Part of a small language model's weights.
Size: width 128, MLP 768 squared ReLU, vocabulary 4096, 5.98M parameters.
Architecture: RMSNorm before each block, rotary positions, biases on query, key and value, shifted keys, normalized values, capped logits.
Training: a variant of Adam for these matrices, 138M tokens, 5718 steps.
Each number is 128 + 32 x the weight over the matrix's rms, rounded and kept within 0 to 255. Layers, rows and columns count from 0. Numbers have three digits each.

# up: layer 7 MLP up, 768x128, rms 0.0823, rows 6-89, columns 64-95
# down: layer 7 MLP down (transposed), 768x128, rms 0.0785, rows 6-89, columns 64-95
up6:159045118155130071044217125102134167093102110134090211168192074103102087122079128045172165108164
down6:097120127114103167123139185073096094100140088147102167144144156113123122146126218117180103200171
up7:167079098133140106128119139122167054115129068150122125181122142105112096093091092166122108179120
down7:088142175093181100145101118136128125080164129092102133111119128120170153159128124109142180060120
up8:165081125127161120159156144187112168161129150120112168181201087080093030184116134135103144177155
down8:123136086152149170155142119148112104167152072111178101099137141153128162090128123166064105128150
up9:148117095140099105113146170131130064095120119088099091093139095103136095186072167094104122146253
down9:123134129192157144063138105156068156053108065094103094136132142153190099135157120084156174100172
up10:118167062174084076106122156150106152086133151192074111088103119146060149104123154152176127131104
down10:092156149143053071109109077085092143127104081150180136155082118110118137118105061205081136113190
up11:167076123147165100156133108171136094111057096171107111206139097182114188091122131125109178108134
down11:126106090145104101176144108132081104099150165080156088151131065161102121099237140102068126201169
up12:132151164078139122117133125130103144126135147127176155184089074153142104145128140232158154161086
down12:147193109104159116189161110147132098086188135105156103149067084094189160164176130164114052093107
up13:151134128134089122184139149153158096056138101119120123065153149156140096108132109138103135158122
down13:102151029105146110084134129140156146140112191167186070123155125109082157123144125104051196138115
up14:130092104102155065067103118160104128142059134145142137103169079129108110152140078140118110149135
down14:158131115113148119112111111119110155079137104078212092043158199112115186102188154226203120119084
up15:087180135143150087120104098175193155187059144173107072167144151063093142137107120107134176173147
down15:118145124070070059134124162158145101085162195132165103173100115142109142114119181157142179133179
up16:189114132178114162094113128161158149053139121111189080163142079117064210137128100144069101181185
down16:170064141126156116142090082089143105167161126189158145106100149204080142113111112158142069118115
up17:131177144084103084086209157169164128124116051137187116137123174114178074168179120107107134152053
down17:154190158156172143174141109106131149139058067107056078115163146120099079140145159076146184063170
up18:213152089088072061071158121166081130211057125084105072097091183077152112156100146072076160202106
down18:119123083167067086090121144171081134081108153125139122157091219128142081101118169109102159087183
up19:176167146129072098077081126117139101186095118122159122135141121096080153113158129093106106181114
down19:123091156169098133188166156024094153102125163106110105168121123157149134122157089115073143163091
up20:107086186158064125103129135096124102154094104124126088146137182153171135113153108152102121127125
down20:114162156165106132139163106077082156119156160160144117179172108135087049138119108145187164096166
up21:123113120186163106173160131160069142150154171143119116159150093164118101156155083156135083095117
down21:163046099168101178094095205108096092127121105138114150138117123054097105130130171098109111148098
up22:120102140173218153113171126157095125164085084113130113115169170075109145088148111110115171088101
down22:145130154167134178156183179128057138090148081156136104102173179175171063133124031096173133155074
up23:079133151141076143123137122095183133137024156140153093163134142130163105078173140067138169158135
down23:100055100063171154132125102132136077172084085137126217118125198195175163114111144168154067103170
up24:111145129120119121161147183120122177166116126121124090153174157102099124095172145085121133106132
down24:173150144135180125143092116083180087110096081144100139140077114175190081129064103135125074155149
up25:152097130088126059104091179137248065100133140110153115162098172171128195148144138130114147105126
down25:077084144101131117192101186088133149040131132080130189095156158109128186085170129162157103175113
up26:131071113138172123184125110125119079147075097150157103124156081129114107130083169101074095123204
down26:158177156107133135178121102071070125102133133177130132132104104114107123126117151156147179183150
up27:123156129109157121131156135140152045177119080168148093115197182122158115184119140148116148123142
down27:184152154068118110078123143131139144112132140102172187090066135134133143106060109147133125214147
up28:149130133118135115134124125144120114118117121127126144135146114129110142118124130145109118150122
down28:130133141120116109123139126128136128123120143129130125125108141120133120109121132137131150126138
up29:183093066170121136141073136134182105111083103117162181133098130086053202150149157159066124092132
down29:111116072095126090121179095178143134123145114133082114152161086144142106139180125166118145095117
up30:174160158166062162111222176111087099115112118079115127126131038158105094128144112172097151153166
down30:158059145167077115177128154116143153072117117101153121191151128179113136094129138150110089071125
up31:087160105094160130104130141137112092185059132175076103154099123135028161192118109086161134158157
down31:133147106067155145148174118081110139104126126177104158113159106142092162144111114076148119179174
up32:173104142110161145120124116142174094171121116142149144144141081130111142117091152131150106111142
down32:136150109166104137107137124146181142120121159123142169149159124135162108099106121130120136072074
up33:107136068191134060151114126151133092127162157121127087150205154138076121125143065099077052150082
down33:156133139089082142096150138156182159067084173101128185098188053167166180073075186128137211105101
up34:103133120128127091135099115152168111167117110163075104111169140137160121126100146164091094187114
down34:163091124138083098122156101114175108120139131163100140139051109119157077145215070113077112062067
up35:114127117106025136110127129166104120167081099151145145099187160174145144037042167113090083148087
down35:087112173097183034154089140164193166154142119092080117054103143106168117101118183136133096092119
up36:157144142161128139197162165153094116127139152120180139132090060081076166083054105156082096161168
down36:161109127147144097130099061089151135123118148174136120109151153154098126147173164163130122092129
up37:139157137133109051122150142131147140129162131137097111114104124167107130107085107106123097124160
down37:067127102166142103142173099115122153179102131081111170140120063075109204147080162130171190107124
up38:129145134157143101148103163198153138098132147124088168215125102082159113165063108126094048134101
down38:071080148100146080066119121135193086164173145102195070167179119126129132147126057089190108152088
up39:142081112080104121142175093126144143123142092182207107170114174117169145090115186135114108146121
down39:163062117151074126057152150101125157156127074151077091120126206061121127073181120168151153097070
up40:080161135105090134123151148139072130142082150106101098140140113097140122147108102115131153132144
down40:135138142128141130127115149160152149134105136173156123127135160128065125095133135158117149128134
up41:126135135141112105078180174191174160147151144178125085163132139116084167175140069143112169167136
down41:130125131118113102104121180137156130150119123155175180100131203148122111113147151099158064166163
up42:126123110185063115065133097202199154082126143073125155052108109100087096144049114076097156194106
down42:131213183209169115111143048134108097166124135070108144145101158159153115143057161126198115094087
up43:125130121129129116139129130137129128125125128130127131133134120127123135123125125130119119131126
down43:122129132128143127129120135122123120126119132132125125120124115130135134128127127133122124117119
up44:093098167180152145067126144139121158110175090113160155096192184117142170179115095120165161133125
down44:105190161156101157141104112072107111149130143126148142122158158100105165197147106114191170188105
up45:090031149193174157160124111129160098111168055167084096152104134053128094102086159156111109210168
down45:082125186116159093167082089163141133156119152142159151087192117129168180173129189082132168113142
up46:139155148163075130106234119097170092054063161105110131130144127127062109131148149084119158128193
down46:179158114080173183138070142111080100144137135154099174073101120161097154062150129110094163120171
up47:126123132127124124127137128129129124127120125129129127133133121133127131125123128130124127131131
down47:131131119126122124126129128132131135121130128127128120125127128130126123134127128123126127131130
up48:122148130170108128148149103137177121149099093121099117093150126168059150134127134137058179155129
down48:152063090113110165194123152120123127108087141127162155190152119120119120106175111079138177082131
up49:097105082144142136065126092155148093114090125119131150108162136136061073129151157069088126121106
down49:186134129124147122129121133104152126136094140115172133092073083144154159045197119102100123155156
up50:148113136152132088128149160185192139119186115170139152141183155143141096088123085120146117094182
down50:148107100151146156166109105112094135129122106113112115119071144108169116099163122099154076080117
up51:165129160097110101129144118200092177110114108096145169093132148154055071170092092121061150135151
down51:122132151200117170114147078179140181095099124167084088141131112143183133148113130124111130174117
up52:195149141182123148128123162113105155098097146157091142229199186125160101110102088106118059108167
down52:144173120162069072105144139145100174141127120160196150128099081139132068105120135087117093069137
up53:131128131129130124129132130130126126128128124127128126129133126124126132130125126127125126129131
down53:124126134131130126125126128122125126130130128128123126129124131125129134130134133131129126127123
up54:173111158094144123079096178192181143135139085076165139169145116129110132153087127193158176113092
down54:092110088198105202148152080207079156165080141137123120092161154098183140122173159160112165202161
up55:138051135094191136125112156120125074137105128177154197113117121101148115123093116233161105146159
down55:221096134152107136155120146126142155193092125149156094094146147088113123167122117099101163162038
up56:133126125126127134127135131137126130126125122135126127133132127127124130125124125130129130131124
down56:120130132127128132126125129128124123132129130121127124132124133133134117130128126130124133129123
up57:140159128134149047043124104153179178111151164147096106188073074111095132118105149146127137097196
down57:188107077162140150148129122149116115115095077155086119135180154099111134121149114152062109098117
up58:143144124180186138144099153128136121142075141113079114127147090113038130142077114123146127108130
down58:154181146183148102170112094146108157104123122209146154135110150172196133119154081123111168123154
up59:174110121147177056125133137173136147137107164162166121115136141124109141098163199128153132093102
down59:058150134150195143089158107059114112152110180149126135094120082092106137142151155097131127038139
up60:116079158135085124169153132115171191084151123073152104211126114137079082157101093130105072168149
down60:057034157167197146131175186100126167117191117066137206095120146112107078176195137151199110110119
up61:132146092118151143095202158123140141087110116106098105133170122103088089152158143137096070111138
down61:139124127078136119129151098146090157095123125127123166135151156133070084105112166087155101091171
up62:131127130133130125135131126128126133131125122129126121131133123132120129124125125132125124129130
down62:124123128132129125132128122129122127117131128123130133134124137126129123129121127129133130130137
up63:083111103066155088151103153151117110117037070151127123103122133156079126149094127137095078163131
down63:117146122140145121155081158168172196151144076127083161147124141144099116105131107117134146166149
up64:129099062147108039177147117110093141128115134130117131149178120101100103127104049133107148141135
down64:111174153091163156124141149126184124126118077101120122142073109157138131110154140118079114151106
up65:098040153166068073088185089102101137131118108053141138145201107066137080094121103095128155148128
down65:128147110154122142083139139093074097125158143171099121146175108170107148110133161103118185186131
up66:089107108209087073098165084177175195104154147141124129115111130143128077186112131085156066147133
down66:085048141166169072138130114131088178154099111158108016105131165154118145057161107158111169180164
up67:162051087109130110137135149109144182078151162127076154147111200061156141175110112142185161132148
down67:135089141118219122157121139080141075140112160098130184129121079099101145161158149016096152157098
up68:123136114102157113158113117099191141107094117171194142132097119173122180134159123117054147127167
down68:176147143081093160176115156136136133109079070103100131075127151155174175152063135104155125140126
up69:095091107127199155141065122165185039144136103157113171204201123203100139125142137162096119160157
down69:114153103100144156137134133094135143132138156115123148162128092087086183164084153099150113091104
up70:158094147124154133172182102099146133164104113088099115208105134165092204172102094192127095078173
down70:120151149136139185040151113149155092153179170073105117103126067131120202099161096120133096172132
up71:148134164173088123088078086159150120142097045215121083159171098225150188130068163105124126135103
down71:131150164078141164091070207181111192082168133100212153134082095078106174156106079099106152152109
up72:099144140094119108107174115137138144143178181177188116106151114152116138141183111195105130126147
down72:122168110176082150150176143101089148084148217115092099129158123114111087089118097160133093105081
up73:100108123097147135126097097183097142184164167153134165148142071114095128116148135172139105119133
down73:140185128105108142127086135084085212071110091146129141126120095111169121087131086145147116098187
up74:137138151151188147145178053117129132122082141043052129169112091107130125125051066161143117174192
down74:149156207068143100156143190147153123085089065120249154088145151181123189108063128152142178075165
up75:149113135102139088147157106106130144127129138191191126164163106106126132058100124183115188164187
down75:117146075172172133141099139145072168109117104097066134163137137155180169083107172074134103150066
up76:191091080197103139180108114144113046097145161107120151144119139088140144168178142213055128177105
down76:182212120120123094185116185153130111084136157138168098094152137099135163126139199137092136127140
up77:145124156083131120166109155140183120098176109109179207173114113101122105175109145140106130104104
down77:108159210101139166100154184119116101133062111099179094142185138033117190095137185138127132180091
up78:189093139131162111196122161131109168123171050185131093193147102162097147150089099131115118138181
down78:149074131133160147147095104127122144073080141152156113144146178103223176130140177094168138133145
up79:164079169102153142149115161137151174131115094116166136197198155092078166106100104072130159144083
down79:176164142200140174080127148120136095127085093120121184101094145075190138144113113149103086154151
up80:167046095122089059142107144133117151176148076090176144110122141148144108169109129081141101143199
down80:089063115097069093176104163196109089153180105134126111084122082148118115103122073213097151085132
up81:149144092062142063138100196166127172153123148163106106139107146118109107085125164082052128169115
down81:109117083102101128127132147145093148131135139103084095176171102140165124165155122169109164118161
up82:127125080099149126157167074136167184112130080130144132115155112172160113185125115138108125137145
down82:120138098150172120049150089116099126203082136143108046138193153126143089095120099164136077184148
up83:127097185022121160177169160124177077159023067078072093168124116150126114155101161024134136097071
down83:150161152116136126143068203131099152119160127105112118029120161153074173107109048082088108181104
up84:077136193099113137121126160141174191134085130142152072182080132117145160068108132100136091127098
down84:130066082097116144131107064161171134077162129179151150135090128124156142078069110064142106122078
up85:100069167149115110186129154219148104168068170193144091163223171112037135127076140127185169192192
down85:162151126175163123141143129098127127143157107122148115193087137181117112136148170144198135126102
up86:122126109136121117136133123130140128125128110139130136143135126131127121119118134118122132127143
down86:113124129117129128123143128131124129128122117129125111130134124140110131141114132122131121134118
up87:113145144155159165104162123134178089163115146141161112204155137136084164149100128137060158135121
down87:121162122147148171167110112119157083109144143156127144110124084151119133145156150129094100086112
up88:158173121129137139156163102134133126104130086133155070116108178139103097117145128130122120163134
down88:096106160151139085156103163142138185127163197135136184117117115133092129129139125080109134106093
up89:126141120138148108114118121143206148158155119129082105142158163130181144146140147116074185105119
down89:180111192134129144155175144117036191171108097201099142094163194105080150154112125124083146149103